Part of a small language model's weights.
Size: 10 layers, width 256, 2 heads of 128, MLP 1024 SwiGLU, vocabulary 1024, 11.3M parameters.
Training: a variant of Adam for these matrices, 15135 steps.
Each number is 50 + 12 x the weight over its row's rms, rounded and kept within 0 to 99. Layers, rows and columns count from 0. The size before them is the row's rms in percent of the matrix's.

# layer 7 MLP down (transposed), 1024x256, rms 0.116, rows 636-654, columns 0-127
103:60 32 51 58 41 49 55 78 50 43 38 48 60 59 53 52 59 36 49 43 50 61 50 55 39 55 61 51 46 62 69 62 60 43 64 75 59 59 51 60 72 56 69 56 38 45 34 48 47 42 37 25 61 49 54 53 38 73 58 32 42 40 54 25 41 55 67 39 41 67 35 53 57 58 42 49 45 35 42 52 43 65 61 53 47 46 34 44 60 28 49 44 32 39 19 32 86 53 26 68 55 42 60 57 60 57 76 51 44 49 49 32 56 48 57 52 51 60 44 53 61 44 29 32 71 38 43 19
091:28 43 50 50 25 42 46 60 51 54 57 69 51 22 35 40 60 46 62 43 55 40 21 48 60 47 49 58 33 51 68 40 49 60 45 32 59 30 32 47 39 45 57 62 39 50 48 57 46 41 63 68 46 51 40 48 43 59 54 72 46 48 52 34 57 67 48 56 47 45 63 45 54 62 70 30 50 50 48 53 49 66 80 33 48 51 52 53 38 47 48 52 64 55 53 39 55 40 57 43 25 30 54 57 48 54 50 61 56 60 35 45 50 56 66 36 38 41 42 36 37 41 51 66 58 45 66 42
100:59 51 31 52 36 56 58 48 43 71 46 53 43 57 45 45 42 43 36 29 45 39 62 51 59 26 50 42 30 54 48 34 56 54 33 61 43 41 59 47 55 56 73 45 42 60 31 71 51 45 59 64 01 71 54 42 22 56 46 49 64 50 44 64 57 52 42 65 53 61 33 33 39 49 67 46 52 70 60 67 70 70 53 44 36 48 70 52 52 50 44 38 66 50 66 39 37 42 56 59 38 58 64 46 51 63 69 45 54 42 40 55 29 60 69 60 41 56 53 44 45 70 29 51 42 64 53 74
096:56 54 65 45 53 46 46 55 59 49 33 66 39 59 55 55 66 46 57 58 49 55 71 79 67 30 65 30 76 33 38 58 32 47 20 61 55 58 61 39 50 62 54 53 48 41 78 63 35 48 36 57 70 52 44 45 54 56 39 64 40 33 45 45 52 51 63 47 49 70 48 42 40 60 78 45 37 56 53 36 34 37 59 60 50 39 36 54 42 57 45 28 42 45 49 46 53 34 34 44 56 35 62 46 39 49 62 63 40 40 48 54 39 57 52 53 51 63 73 43 59 57 52 58 56 76 59 36
100:30 38 27 51 41 49 56 63 52 65 63 59 53 29 69 51 66 44 61 32 63 48 42 48 54 64 48 37 45 67 45 47 57 52 43 65 57 38 49 00 39 66 30 61 57 49 45 49 52 58 42 41 41 46 48 46 64 49 21 30 40 35 42 50 29 60 37 49 37 57 37 71 44 66 47 62 52 61 37 46 41 49 71 62 18 40 34 45 42 60 75 56 50 58 52 57 58 67 47 78 41 53 22 62 43 50 48 40 48 66 71 49 27 56 40 64 45 41 54 63 41 64 42 52 57 49 64 41
098:51 52 79 50 44 58 48 46 43 30 56 57 58 41 35 44 39 43 50 55 64 63 34 63 60 79 43 51 56 53 51 51 59 48 41 34 38 50 46 29 46 29 38 65 57 59 33 46 46 43 50 51 20 47 32 55 43 51 66 72 63 56 15 41 52 61 74 48 66 47 74 52 61 36 34 46 32 43 30 57 34 72 61 65 57 36 54 39 43 35 40 36 67 51 46 39 53 50 37 65 56 58 51 48 68 43 50 46 54 59 46 54 59 58 46 51 48 48 45 40 68 41 44 47 15 58 45 98
104:50 43 37 61 50 63 53 44 60 57 50 61 45 63 42 51 54 62 43 57 43 25 47 38 47 78 29 50 53 54 49 33 54 50 60 55 48 24 49 72 57 26 57 40 65 62 50 36 39 31 43 62 25 58 64 39 40 34 52 51 58 53 48 54 65 59 69 50 62 61 41 64 18 60 61 54 50 59 59 57 35 79 60 48 53 63 61 58 52 53 54 58 37 60 72 58 58 54 69 67 72 48 47 56 45 46 56 24 34 70 69 48 32 61 38 65 28 45 51 43 67 46 31 35 49 56 38 31
093:41 21 36 46 72 53 49 50 51 57 41 48 42 30 64 58 75 71 63 45 61 32 42 47 47 59 52 47 63 40 53 57 59 52 53 52 57 50 61 91 48 57 63 38 46 66 42 34 49 49 44 46 58 47 72 48 63 41 74 41 58 62 71 44 50 47 35 62 55 52 32 25 66 71 56 38 46 55 33 41 45 42 68 24 48 57 45 61 43 57 57 61 47 39 44 28 50 45 74 44 52 48 50 32 61 45 37 50 70 49 48 28 36 47 46 63 48 53 45 37 53 54 22 64 51 45 53 61
093:47 53 45 59 55 52 59 28 67 50 46 45 57 64 51 52 58 48 65 66 54 62 31 46 61 19 31 49 54 58 39 43 48 59 51 57 50 12 34 42 16 51 47 57 49 38 54 43 52 51 47 50 69 72 63 51 60 61 70 63 58 50 35 43 63 39 34 40 49 39 48 59 61 50 67 26 69 40 56 43 49 50 60 73 59 33 56 60 55 50 48 62 56 61 61 49 55 43 50 51 53 51 61 59 57 45 59 49 61 38 59 43 68 47 46 41 56 60 24 56 55 44 48 38 57 83 46 36
102:49 54 48 64 63 24 30 57 55 67 48 25 47 36 57 37 57 35 44 56 37 54 55 47 59 43 56 50 33 62 45 41 41 60 56 54 54 51 53 73 46 56 60 71 51 43 52 72 57 28 57 36 14 72 54 51 36 33 67 49 46 49 42 57 33 42 61 83 30 59 62 50 44 56 43 63 47 54 51 56 49 50 55 62 33 37 49 58 57 58 60 63 47 29 48 54 44 30 33 57 46 44 41 55 48 47 35 50 56 71 41 53 49 40 63 48 61 54 54 46 54 46 41 34 55 59 79 41
100:34 52 50 41 60 52 56 41 80 49 29 38 41 62 50 52 54 51 57 66 64 46 67 76 55 69 30 81 73 45 51 66 42 50 31 67 45 58 26 47 42 51 47 43 42 54 39 39 51 25 67 62 26 48 57 49 44 35 32 43 53 47 41 49 63 44 64 45 45 38 31 52 52 36 23 65 66 49 35 36 58 39 56 69 42 51 71 46 41 44 79 52 53 58 44 58 61 53 59 55 49 48 54 49 56 51 46 54 70 67 30 48 50 53 25 44 63 51 36 47 37 72 57 57 59 47 59 53
101:21 38 39 57 49 64 48 43 38 48 58 73 45 21 57 59 61 53 67 52 37 62 50 50 42 77 54 38 68 48 61 53 46 57 49 24 39 44 42 24 62 33 52 51 57 72 49 59 64 49 52 40 45 56 47 63 28 45 43 41 55 46 57 56 35 60 50 35 55 46 51 61 35 46 35 46 54 57 55 30 43 56 49 53 52 50 40 52 64 26 53 51 62 56 34 73 67 53 30 56 50 44 39 49 56 42 49 38 33 33 64 80 80 69 45 51 43 45 47 43 44 50 44 46 51 68 54 44
102:65 54 40 45 60 38 49 23 48 38 44 50 49 43 52 56 54 55 53 41 38 55 71 47 63 65 55 55 56 72 44 45 58 36 37 53 55 60 52 34 49 55 48 60 49 39 49 47 50 33 58 40 37 74 67 49 34 59 58 60 71 49 49 50 44 50 57 51 37 48 33 38 50 56 61 43 45 35 68 31 46 52 66 43 76 56 65 66 45 51 44 55 47 55 49 72 77 40 57 42 36 53 74 47 70 52 61 36 70 36 41 52 43 79 44 34 70 53 62 65 51 37 49 75 51 52 58 34
103:62 56 49 68 57 76 43 46 26 13 57 54 61 70 46 39 47 51 29 43 42 39 34 59 53 44 67 45 49 61 49 46 56 51 43 45 43 47 52 82 22 40 49 72 55 60 59 48 60 66 61 47 43 40 60 52 34 41 60 72 50 55 49 39 57 37 32 44 59 75 79 39 60 33 28 54 53 41 42 39 54 47 46 55 62 68 42 60 48 50 32 44 50 39 57 55 32 52 61 55 32 60 64 42 40 58 41 63 49 40 50 42 42 52 33 55 42 38 56 65 52 53 51 53 39 51 53 65
093:48 61 47 31 45 78 50 40 67 66 49 67 42 42 57 52 34 45 33 35 40 47 67 52 54 42 49 52 46 28 57 50 44 62 58 41 42 68 34 41 49 45 57 49 48 34 71 57 61 38 57 53 90 64 47 52 61 62 47 43 18 48 51 44 73 44 50 73 45 29 64 44 39 46 48 47 62 30 55 42 59 33 28 56 57 33 26 58 50 67 35 68 35 42 52 47 51 66 49 55 65 45 44 42 38 41 52 61 57 37 51 37 38 41 39 54 54 48 63 55 64 40 24 43 44 49 47 09
107:79 32 45 57 47 39 68 47 59 46 73 52 33 52 33 57 53 58 58 46 53 43 58 29 53 47 56 75 30 61 58 53 40 30 47 54 52 69 39 53 48 75 62 48 45 46 57 69 41 42 38 52 70 38 40 58 21 40 55 59 42 47 80 40 57 44 35 60 60 48 54 60 65 50 56 71 45 35 62 49 52 34 73 36 16 44 38 41 76 53 77 59 61 61 45 28 52 26 29 52 42 54 70 59 56 45 63 60 37 33 55 53 37 64 49 60 58 45 46 49 34 38 54 38 44 32 25 41
098:52 35 43 67 50 55 32 67 46 58 42 43 57 66 53 38 41 55 44 21 62 37 41 32 62 37 43 54 44 40 57 42 59 60 64 50 52 42 55 40 39 60 42 56 61 35 49 52 67 48 54 39 89 34 51 47 46 39 62 67 54 64 50 44 28 54 42 58 66 53 48 69 57 62 56 60 80 43 47 42 71 36 47 38 13 52 53 40 64 42 58 61 43 44 43 64 53 36 52 58 62 51 31 70 31 45 62 47 30 62 46 40 46 54 55 35 49 48 55 53 49 60 54 29 45 45 70 34
092:46 25 41 43 49 42 44 42 72 38 54 62 51 45 42 66 64 47 72 32 49 43 51 63 52 61 38 65 51 44 66 74 45 60 44 36 55 44 42 36 44 58 69 55 41 48 60 65 44 41 37 38 84 52 46 54 38 47 27 49 44 35 63 45 47 47 52 58 48 60 49 48 48 66 32 57 36 49 45 54 20 42 45 47 44 42 44 48 67 28 46 42 31 52 39 44 49 51 29 48 64 40 36 70 52 44 53 62 69 37 68 45 70 86 43 73 51 55 38 45 42 54 28 53 54 50 68 15
101:48 39 28 48 31 49 36 76 46 64 49 40 32 44 50 61 55 67 45 43 38 39 59 52 61 47 65 54 49 59 63 41 53 34 23 64 47 69 53 49 59 53 56 52 40 42 40 60 29 46 69 66 76 34 37 65 52 61 43 32 52 48 70 47 48 46 61 54 42 31 55 48 57 48 29 31 47 42 42 64 46 53 64 52 45 33 77 66 39 46 74 47 58 42 37 45 39 49 54 41 60 46 57 54 48 37 62 60 58 81 39 53 59 41 37 44 45 61 33 55 55 43 79 69 48 50 39 29
# layer 7 MLP gate, 1024x256, rms 0.114, rows 637-654, columns 0-127
091:36 37 51 50 51 53 49 45 57 32 48 64 48 37 54 39 23 19 54 61 58 48 41 58 70 38 58 46 53 58 60 40 50 38 44 48 37 56 47 29 45 56 65 35 41 38 58 51 46 48 22 41 55 57 47 38 67 37 41 34 74 53 39 55 44 68 72 20 45 53 42 42 50 45 53 76 61 45 51 44 41 34 53 46 47 35 51 55 43 48 47 55 67 22 54 60 51 48 45 69 37 44 58 46 52 42 60 32 58 47 47 73 31 42 58 63 49 47 37 63 69 63 49 54 49 62 49 39
096:18 38 48 52 56 40 54 50 35 54 53 63 46 36 50 31 65 44 49 52 35 46 66 57 66 47 56 67 59 71 48 38 64 55 51 78 46 80 38 56 50 56 30 41 45 42 56 35 54 56 49 49 38 60 49 16 49 49 48 62 50 41 54 49 50 54 57 38 31 43 49 49 52 51 39 78 68 67 51 41 51 22 40 66 47 77 32 25 55 72 41 57 65 33 59 26 60 47 41 36 43 70 50 41 48 42 38 34 54 58 61 79 51 45 51 41 66 61 45 40 49 52 47 53 47 31 45 59
100:26 58 50 37 70 63 73 52 48 46 26 57 49 67 40 51 27 32 53 63 61 56 42 50 69 38 56 45 64 45 47 48 64 34 58 41 58 51 36 53 35 24 27 49 34 63 58 47 57 33 76 56 58 60 52 51 40 70 40 57 38 42 63 51 59 47 45 58 42 40 42 45 38 50 51 49 42 30 62 46 41 68 46 25 38 49 63 56 55 26 48 54 58 54 41 25 73 48 62 78 52 46 42 45 51 54 43 47 43 39 46 50 54 58 75 56 43 44 60 54 39 53 30 31 26 39 52 48
104:72 49 53 47 34 65 35 52 41 36 59 33 51 48 38 43 63 50 60 44 43 33 40 51 27 55 50 53 31 47 59 61 50 41 68 50 36 50 34 73 54 45 55 59 53 66 57 58 72 43 57 47 60 60 66 59 60 35 79 59 61 45 45 59 48 42 44 62 73 47 57 43 59 35 51 36 62 36 36 65 21 49 40 47 66 48 50 53 61 53 57 57 64 61 45 33 58 47 69 35 76 56 60 45 36 47 81 37 60 39 51 37 68 43 35 33 61 59 37 33 64 36 14 49 39 39 60 50
100:47 41 41 58 49 30 62 66 46 56 58 52 34 56 53 43 45 46 43 55 72 69 36 31 62 44 55 50 54 50 69 26 62 47 52 66 47 55 52 49 31 26 48 42 48 50 50 57 42 34 26 53 51 41 51 56 59 66 47 53 49 25 69 63 48 62 50 35 42 50 43 54 38 41 65 43 44 54 49 43 37 57 50 54 37 63 43 54 52 29 52 47 70 49 61 57 60 57 48 60 49 18 22 57 48 50 53 44 55 46 59 54 32 65 52 64 41 76 65 50 57 33 55 26 62 60 49 48
101:53 32 69 38 48 49 60 46 50 46 39 23 34 61 72 49 55 63 62 46 64 39 34 66 51 48 54 62 66 44 82 58 40 29 54 47 68 60 62 60 46 34 39 44 84 74 58 44 57 78 61 32 52 53 49 38 51 53 64 47 59 38 63 44 47 42 32 29 58 32 48 67 67 45 41 44 59 61 63 27 47 42 50 37 69 46 47 69 32 56 56 52 33 61 40 41 73 48 21 31 57 61 50 71 68 39 43 46 47 41 57 47 44 43 56 48 46 79 46 60 49 63 45 38 46 54 49 66
098:36 17 31 43 69 61 62 64 38 57 51 49 44 36 48 46 62 54 57 49 53 42 38 41 54 53 59 38 50 35 60 54 65 51 83 55 44 49 53 51 30 70 43 29 50 46 33 37 41 66 51 54 61 48 73 51 58 43 83 49 57 58 54 58 37 37 45 72 52 62 61 31 53 50 43 51 52 41 45 52 41 46 60 52 57 43 41 55 44 60 56 64 49 39 17 39 43 48 57 42 38 32 71 34 61 58 33 56 69 53 35 49 39 63 53 41 51 59 41 42 52 56 00 66 50 47 64 37
101:32 51 43 48 53 63 40 43 41 46 43 55 39 43 44 56 55 58 74 52 64 39 48 62 63 62 76 47 37 41 37 76 60 50 63 64 39 44 64 47 47 53 60 60 57 54 39 45 57 57 55 57 46 60 76 58 76 43 45 30 67 35 70 44 51 51 36 45 51 42 38 31 71 58 60 42 57 60 65 40 44 55 54 52 52 51 48 41 31 29 67 61 38 40 73 32 60 27 39 49 34 44 47 39 61 59 42 66 51 53 24 34 69 43 45 41 28 64 70 36 48 36 35 45 36 31 47 55
101:54 44 34 51 35 50 38 33 54 47 30 62 47 37 52 45 28 73 52 44 64 47 52 75 55 60 45 65 32 63 56 45 65 64 56 39 51 40 38 51 46 59 39 43 38 49 58 55 69 46 54 50 60 57 53 51 48 42 35 40 39 62 54 37 47 63 38 40 64 46 49 51 37 31 57 77 66 34 44 45 82 48 43 66 40 62 57 51 48 48 31 33 48 69 64 41 51 52 60 37 50 66 55 57 47 61 63 49 49 49 56 63 54 65 55 53 82 37 58 33 53 47 42 50 52 54 47 57
101:58 79 58 52 49 35 49 47 40 45 50 64 47 51 59 44 41 36 80 49 53 47 48 47 74 46 61 58 45 54 53 43 69 31 62 42 36 48 85 54 45 43 65 66 50 49 31 52 40 48 40 39 50 45 62 54 63 57 31 30 60 28 47 43 41 58 47 45 52 44 36 59 50 50 52 54 54 54 58 58 46 48 33 56 55 23 77 51 54 49 51 70 61 44 53 34 52 52 42 56 36 40 50 56 64 53 61 50 43 80 41 27 63 54 48 78 67 54 40 44 63 46 33 46 47 45 41 54
104:52 68 31 45 34 51 60 50 50 63 56 67 55 36 52 46 49 28 46 38 61 48 66 57 58 75 32 55 59 41 56 78 57 69 72 59 50 47 72 62 56 46 45 48 65 56 46 54 64 45 74 60 66 48 52 38 38 65 46 52 29 50 54 36 41 34 59 54 58 50 43 55 45 33 44 61 45 51 53 64 52 52 58 57 48 25 47 47 46 45 68 35 41 62 51 43 39 46 50 54 73 46 77 29 70 48 46 63 54 52 51 64 49 69 49 53 76 42 58 52 57 52 30 58 30 63 62 53
096:46 50 50 51 51 47 41 55 68 35 47 54 35 67 44 67 64 47 45 51 53 47 52 43 56 42 65 37 55 47 52 31 59 41 58 36 59 35 36 47 34 48 35 45 34 55 56 25 58 49 27 60 38 35 66 46 61 39 65 49 51 53 82 52 34 46 48 30 56 48 45 59 44 59 45 68 48 49 59 54 41 61 48 52 28 49 38 39 43 50 50 60 53 42 53 43 58 48 81 40 35 37 39 53 27 69 36 61 47 57 50 55 60 52 61 50 48 66 53 26 69 63 48 58 52 54 49 44
100:53 19 45 52 60 52 70 44 57 37 47 39 44 63 68 44 51 41 51 61 64 34 66 69 74 48 69 42 48 46 26 49 49 59 52 61 65 55 60 57 61 41 70 57 45 59 47 14 71 62 50 53 69 75 67 50 61 58 78 67 56 52 63 49 49 43 67 49 56 50 45 52 62 44 46 67 45 55 62 37 44 44 44 45 56 33 51 34 46 32 36 33 43 73 47 49 47 60 34 56 38 46 48 53 47 39 54 42 54 39 50 46 51 43 49 45 65 45 62 38 70 44 37 56 41 46 44 57
094:36 38 39 54 47 48 60 53 48 29 50 40 53 56 84 61 51 64 49 57 68 63 45 60 61 41 57 42 41 43 45 65 61 57 45 67 33 57 66 57 51 56 62 44 39 51 38 58 35 65 58 70 64 40 41 31 37 60 46 48 67 64 53 48 49 61 55 41 43 25 34 50 57 41 37 40 51 49 47 64 41 48 58 20 48 22 39 54 56 51 54 45 64 55 34 40 40 59 80 38 66 56 49 53 66 48 72 36 35 52 60 43 61 51 75 67 22 38 29 53 60 61 29 32 37 71 36 52
107:43 47 43 64 66 58 49 64 53 62 22 63 39 35 37 44 74 59 60 31 51 51 30 49 44 38 44 37 46 55 59 39 34 44 68 49 34 64 45 66 50 55 59 59 27 47 68 38 58 62 45 50 54 51 63 54 54 38 48 47 47 42 64 65 69 48 56 24 44 50 55 61 45 60 60 56 58 77 58 36 40 46 49 21 37 49 40 48 74 61 52 47 29 42 34 40 59 29 42 58 49 60 51 32 51 48 45 67 57 58 35 67 49 52 61 46 69 46 43 61 70 41 37 38 44 42 71 62
106:35 64 56 43 33 27 40 82 50 40 58 45 58 33 62 49 54 61 59 51 49 67 47 60 63 63 47 65 54 47 62 40 65 52 46 70 23 52 52 60 28 47 55 56 48 46 46 48 39 70 37 41 52 53 51 44 48 68 37 33 58 33 52 36 48 45 42 65 43 35 57 52 47 50 68 59 44 23 50 49 47 55 44 36 48 54 34 51 45 48 51 66 58 57 61 45 79 44 56 55 54 48 51 37 68 54 45 47 58 56 57 54 41 39 50 49 47 54 67 44 36 51 40 50 38 58 33 50
102:55 61 59 62 37 64 58 64 41 50 39 75 51 36 45 28 82 46 49 48 52 56 56 41 52 42 65 43 46 66 32 35 44 41 82 67 50 67 50 71 28 39 29 43 37 65 37 37 51 40 41 42 55 40 45 26 71 38 67 44 36 52 53 47 56 53 48 58 66 47 61 48 50 29 72 44 60 47 88 51 42 39 31 67 49 72 58 68 33 76 55 48 69 21 39 39 51 45 61 51 31 53 59 45 55 42 47 61 58 42 53 41 37 40 65 45 75 66 45 49 46 50 35 53 44 28 62 48
101:51 50 42 67 45 34 44 34 51 35 57 40 64 39 43 49 30 35 45 42 53 53 58 44 41 75 63 42 56 44 64 60 49 24 66 70 62 55 70 64 47 69 59 70 52 59 42 53 52 63 40 40 30 45 47 55 58 60 72 46 58 43 44 48 54 50 61 60 32 72 38 42 55 51 50 48 60 67 39 44 66 48 48 26 49 42 54 40 57 56 45 40 61 53 50 69 63 47 50 45 53 30 78 46 62 65 43 47 38 64 56 71 40 30 63 66 58 31 50 42 60 58 39 12 41 52 39 62
# layer 7 MLP up, 1024x256, rms 0.117, rows 637-654, columns 0-127
089:38 48 57 60 65 39 47 48 58 69 94 70 59 54 32 59 38 30 50 43 47 47 61 66 49 58 47 23 33 42 52 54 58 46 53 74 44 46 67 62 40 62 43 30 58 40 66 46 69 66 48 45 48 43 48 60 37 60 59 57 49 45 41 59 68 44 72 39 56 50 39 46 49 22 53 67 66 63 46 40 69 69 27 54 61 52 52 54 64 57 21 66 72 48 56 51 52 49 44 50 48 65 62 35 60 53 64 56 45 52 57 40 50 27 66 70 53 55 61 59 44 34 33 60 70 64 69 41
098:44 51 53 58 49 41 32 46 47 55 76 67 31 52 68 55 44 54 58 41 34 40 62 47 63 25 49 33 46 79 50 80 58 26 64 68 61 45 65 56 50 53 52 39 62 30 38 35 62 59 48 48 59 60 49 48 41 56 56 32 50 35 83 36 53 44 48 41 47 58 49 28 52 47 50 49 36 27 57 56 51 64 51 30 46 39 46 60 61 61 39 34 74 40 46 58 20 42 72 57 62 53 64 54 63 41 59 41 54 61 41 42 37 47 46 50 38 54 54 29 58 52 42 45 39 34 66 40
097:47 53 51 58 54 55 56 53 55 46 42 59 35 38 47 56 34 79 46 78 55 56 37 78 61 42 52 66 38 72 40 57 52 56 56 42 42 42 36 47 22 55 43 30 47 44 61 38 49 53 79 40 38 41 39 61 55 92 30 72 35 46 29 57 61 48 36 48 39 64 39 56 46 48 50 41 47 65 67 31 36 47 59 43 53 45 33 49 39 46 59 50 26 55 59 49 33 47 36 87 62 24 58 51 56 66 50 58 50 54 48 54 53 52 57 49 20 46 39 61 47 82 54 45 66 61 56 47
097:57 45 66 55 48 45 51 47 45 56 51 64 30 52 38 54 43 51 21 64 36 79 56 34 67 60 51 38 45 69 58 15 53 50 60 43 66 48 54 53 42 54 70 57 35 49 53 66 45 37 49 54 64 54 58 63 38 63 69 57 59 50 20 49 48 72 57 47 42 61 70 37 59 64 70 35 53 40 52 54 72 49 56 56 56 64 68 45 37 55 34 53 44 20 52 58 32 48 62 34 35 33 53 32 80 40 42 59 58 55 52 53 70 37 51 46 56 45 50 35 42 39 38 59 39 58 49 36
098:48 44 72 62 76 50 48 53 63 42 59 47 35 40 41 72 50 65 37 43 56 49 49 54 79 51 50 50 68 45 56 86 47 39 49 63 51 47 49 49 42 53 50 48 37 34 38 52 35 40 56 49 56 38 43 61 59 55 58 46 50 49 36 60 60 66 41 59 44 50 47 65 52 33 46 63 40 47 34 57 37 42 55 55 26 51 24 61 45 36 29 51 45 77 55 42 74 52 65 59 31 34 39 66 40 53 49 31 41 38 34 48 75 42 51 41 44 49 50 54 52 41 55 23 61 51 46 64
102:47 43 60 62 57 21 38 67 51 64 47 50 61 50 55 35 30 54 44 39 80 56 38 55 58 47 58 40 28 32 52 62 48 47 59 41 63 45 30 51 55 25 59 65 59 35 45 53 57 52 35 67 57 47 55 55 25 53 47 37 53 56 52 56 47 39 57 43 38 40 30 51 33 37 50 33 57 24 77 49 56 47 55 76 65 76 53 53 43 55 24 56 54 31 51 61 44 52 50 53 61 41 64 72 78 39 62 41 60 52 45 61 47 52 41 53 32 32 54 35 74 39 33 49 63 58 49 40
101:62 73 60 42 50 50 43 49 43 49 41 24 46 55 58 38 42 54 48 62 50 80 76 68 46 47 47 39 51 55 30 39 46 29 31 66 33 47 53 55 49 34 46 72 49 52 49 55 67 52 76 54 36 50 40 75 42 55 37 44 43 42 45 48 58 60 71 33 32 36 28 76 43 38 61 52 38 55 66 46 45 58 36 58 56 55 64 49 44 61 54 57 55 53 70 55 51 43 35 71 51 63 35 65 45 47 38 38 50 61 45 49 56 57 38 64 47 41 42 61 31 52 87 28 44 65 60 58
098:47 48 37 34 48 36 50 47 63 51 34 65 28 53 36 80 42 50 60 39 49 54 32 62 69 60 44 51 65 37 48 70 48 56 40 55 44 40 35 55 50 55 42 43 52 47 54 52 50 47 58 32 57 52 53 58 59 58 64 36 37 55 48 47 41 41 42 69 44 37 51 38 44 41 61 57 61 50 59 68 46 33 57 48 70 47 60 34 28 50 67 43 54 49 55 21 55 52 71 39 67 44 60 58 51 61 50 72 69 30 45 44 51 62 54 23 32 59 39 54 52 36 41 53 56 26 54 50
102:25 42 60 61 50 70 46 32 46 69 62 72 47 55 53 58 35 43 38 60 42 44 58 63 52 53 46 49 63 61 54 41 58 52 52 36 40 59 66 44 56 43 59 63 75 52 48 38 48 43 31 48 53 43 53 38 40 35 47 60 44 59 60 51 32 41 36 57 53 52 49 55 28 58 45 42 52 27 54 35 58 54 30 71 49 59 77 45 68 25 42 36 45 49 53 59 78 64 40 42 63 33 61 64 40 49 40 35 66 63 59 54 32 41 46 49 49 75 64 59 39 37 45 45 37 30 40 44
100:58 67 47 59 47 45 48 49 61 73 48 62 49 45 64 56 54 52 61 43 48 50 51 51 52 48 60 54 50 58 50 57 48 38 37 37 55 35 46 38 46 44 64 64 40 41 64 19 43 51 41 50 54 61 57 47 54 64 44 39 33 37 34 48 50 54 59 51 58 55 58 66 70 71 52 50 43 45 38 49 41 56 69 39 64 50 54 60 29 51 56 31 49 59 44 66 47 51 63 48 60 52 35 65 55 61 45 62 67 48 55 52 51 34 61 45 72 32 39 47 64 62 43 62 59 62 40 41
099:56 46 43 49 69 33 69 53 68 47 32 59 50 58 39 60 60 56 47 32 69 54 51 30 38 66 49 49 55 42 37 62 55 58 58 39 47 47 75 53 61 51 68 36 40 64 56 30 52 52 33 39 42 42 62 57 38 71 39 44 49 37 63 39 38 30 50 80 28 52 51 45 57 27 53 57 30 33 29 52 45 34 24 63 35 52 65 39 31 53 45 50 54 46 51 72 29 64 56 58 41 23 62 30 52 47 35 46 45 54 50 40 37 53 56 69 55 39 47 44 67 40 49 57 37 60 64 36
101:31 14 47 31 37 68 57 52 34 49 38 76 59 38 40 25 36 50 71 39 47 40 69 56 48 38 36 31 54 71 45 66 45 57 48 65 42 53 39 22 43 33 56 42 50 65 51 35 30 55 51 61 46 45 54 51 46 36 60 35 35 39 28 53 60 41 54 36 42 51 40 30 59 59 57 58 53 54 34 42 42 45 66 38 48 45 36 28 28 38 62 81 27 49 34 67 44 69 58 69 33 53 48 60 51 61 47 58 44 54 55 65 61 43 48 45 21 55 31 44 59 55 57 67 56 29 23 43
104:51 58 66 58 61 61 49 37 39 45 53 53 49 51 63 64 51 52 49 64 42 38 75 32 54 54 60 50 73 55 77 64 59 55 46 33 42 61 46 38 56 51 80 54 45 53 30 48 28 40 47 48 42 17 58 57 56 22 43 43 36 48 63 44 49 74 31 54 34 74 36 58 47 52 66 59 60 34 55 58 40 57 38 42 50 42 52 45 56 51 59 47 57 62 41 42 39 43 36 62 34 39 42 56 22 49 39 77 47 53 58 37 40 73 40 37 31 28 55 46 54 40 59 53 45 33 23 48
098:47 67 33 50 47 34 58 55 35 47 49 31 46 66 72 45 49 52 41 66 49 67 42 39 58 57 28 43 45 52 46 51 57 48 44 71 54 33 29 49 63 48 42 39 40 42 46 37 33 54 59 43 66 45 66 33 57 72 45 53 56 68 57 28 41 51 38 28 47 33 65 46 41 52 59 48 55 63 47 68 47 52 31 27 51 66 60 47 68 38 44 35 54 47 62 47 18 57 67 68 63 40 43 57 51 51 50 38 41 63 48 54 79 28 57 43 33 55 51 55 64 48 41 46 60 68 38 36
108:42 53 51 54 53 35 29 54 05 72 38 27 47 54 49 32 36 66 35 51 54 48 37 51 53 43 40 31 63 44 71 57 30 59 30 70 60 55 37 53 51 61 50 77 32 47 41 40 32 69 45 61 42 66 44 48 58 49 62 57 70 38 36 52 64 71 46 32 34 66 45 47 31 48 56 36 65 38 37 53 44 50 44 66 47 45 43 58 55 54 44 52 54 46 80 48 47 42 28 64 58 49 46 57 59 58 53 04 74 45 40 55 64 52 37 25 43 56 56 39 67 52 65 41 59 52 23 42
096:47 64 41 34 52 40 75 56 62 54 48 34 38 73 77 57 42 51 35 39 60 46 54 53 24 41 32 44 41 47 59 42 31 42 48 55 32 56 34 51 47 61 50 38 49 54 39 62 51 47 67 32 57 46 55 65 55 41 60 49 51 22 74 60 40 63 53 48 53 30 43 62 62 47 58 33 37 60 59 39 54 50 50 53 71 37 28 65 53 39 69 47 64 51 62 23 61 65 35 55 40 36 55 54 61 46 48 65 37 66 67 50 40 45 30 44 53 57 67 61 46 61 54 53 23 42 56 51
096:60 51 73 38 61 50 63 43 43 50 39 64 68 55 25 35 52 52 37 32 41 64 65 53 52 29 54 45 48 61 72 31 34 78 65 46 52 72 26 58 48 45 47 56 36 70 42 43 49 75 48 49 49 46 65 50 39 59 54 55 40 43 50 41 54 58 66 55 49 67 57 49 19 20 55 59 57 47 53 48 60 48 65 41 50 72 51 43 61 52 56 62 66 58 50 64 69 43 42 49 44 51 45 41 46 44 64 56 38 48 37 42 14 44 37 40 49 66 46 55 53 70 31 50 53 44 45 48
097:50 29 41 47 45 41 63 39 73 77 50 62 39 67 51 34 41 38 49 42 67 53 52 58 57 43 40 63 47 39 66 55 44 46 52 49 39 42 52 64 40 62 59 32 17 36 53 58 41 41 50 61 52 39 35 58 47 42 69 43 56 65 76 50 15 47 65 48 48 49 50 53 45 58 48 29 49 46 50 40 60 65 55 57 45 19 44 44 46 42 36 52 20 57 54 57 34 65 65 51 47 52 74 24 57 46 47 53 49 51 62 55 51 59 33 71 67 61 31 39 41 46 47 73 47 46 60 46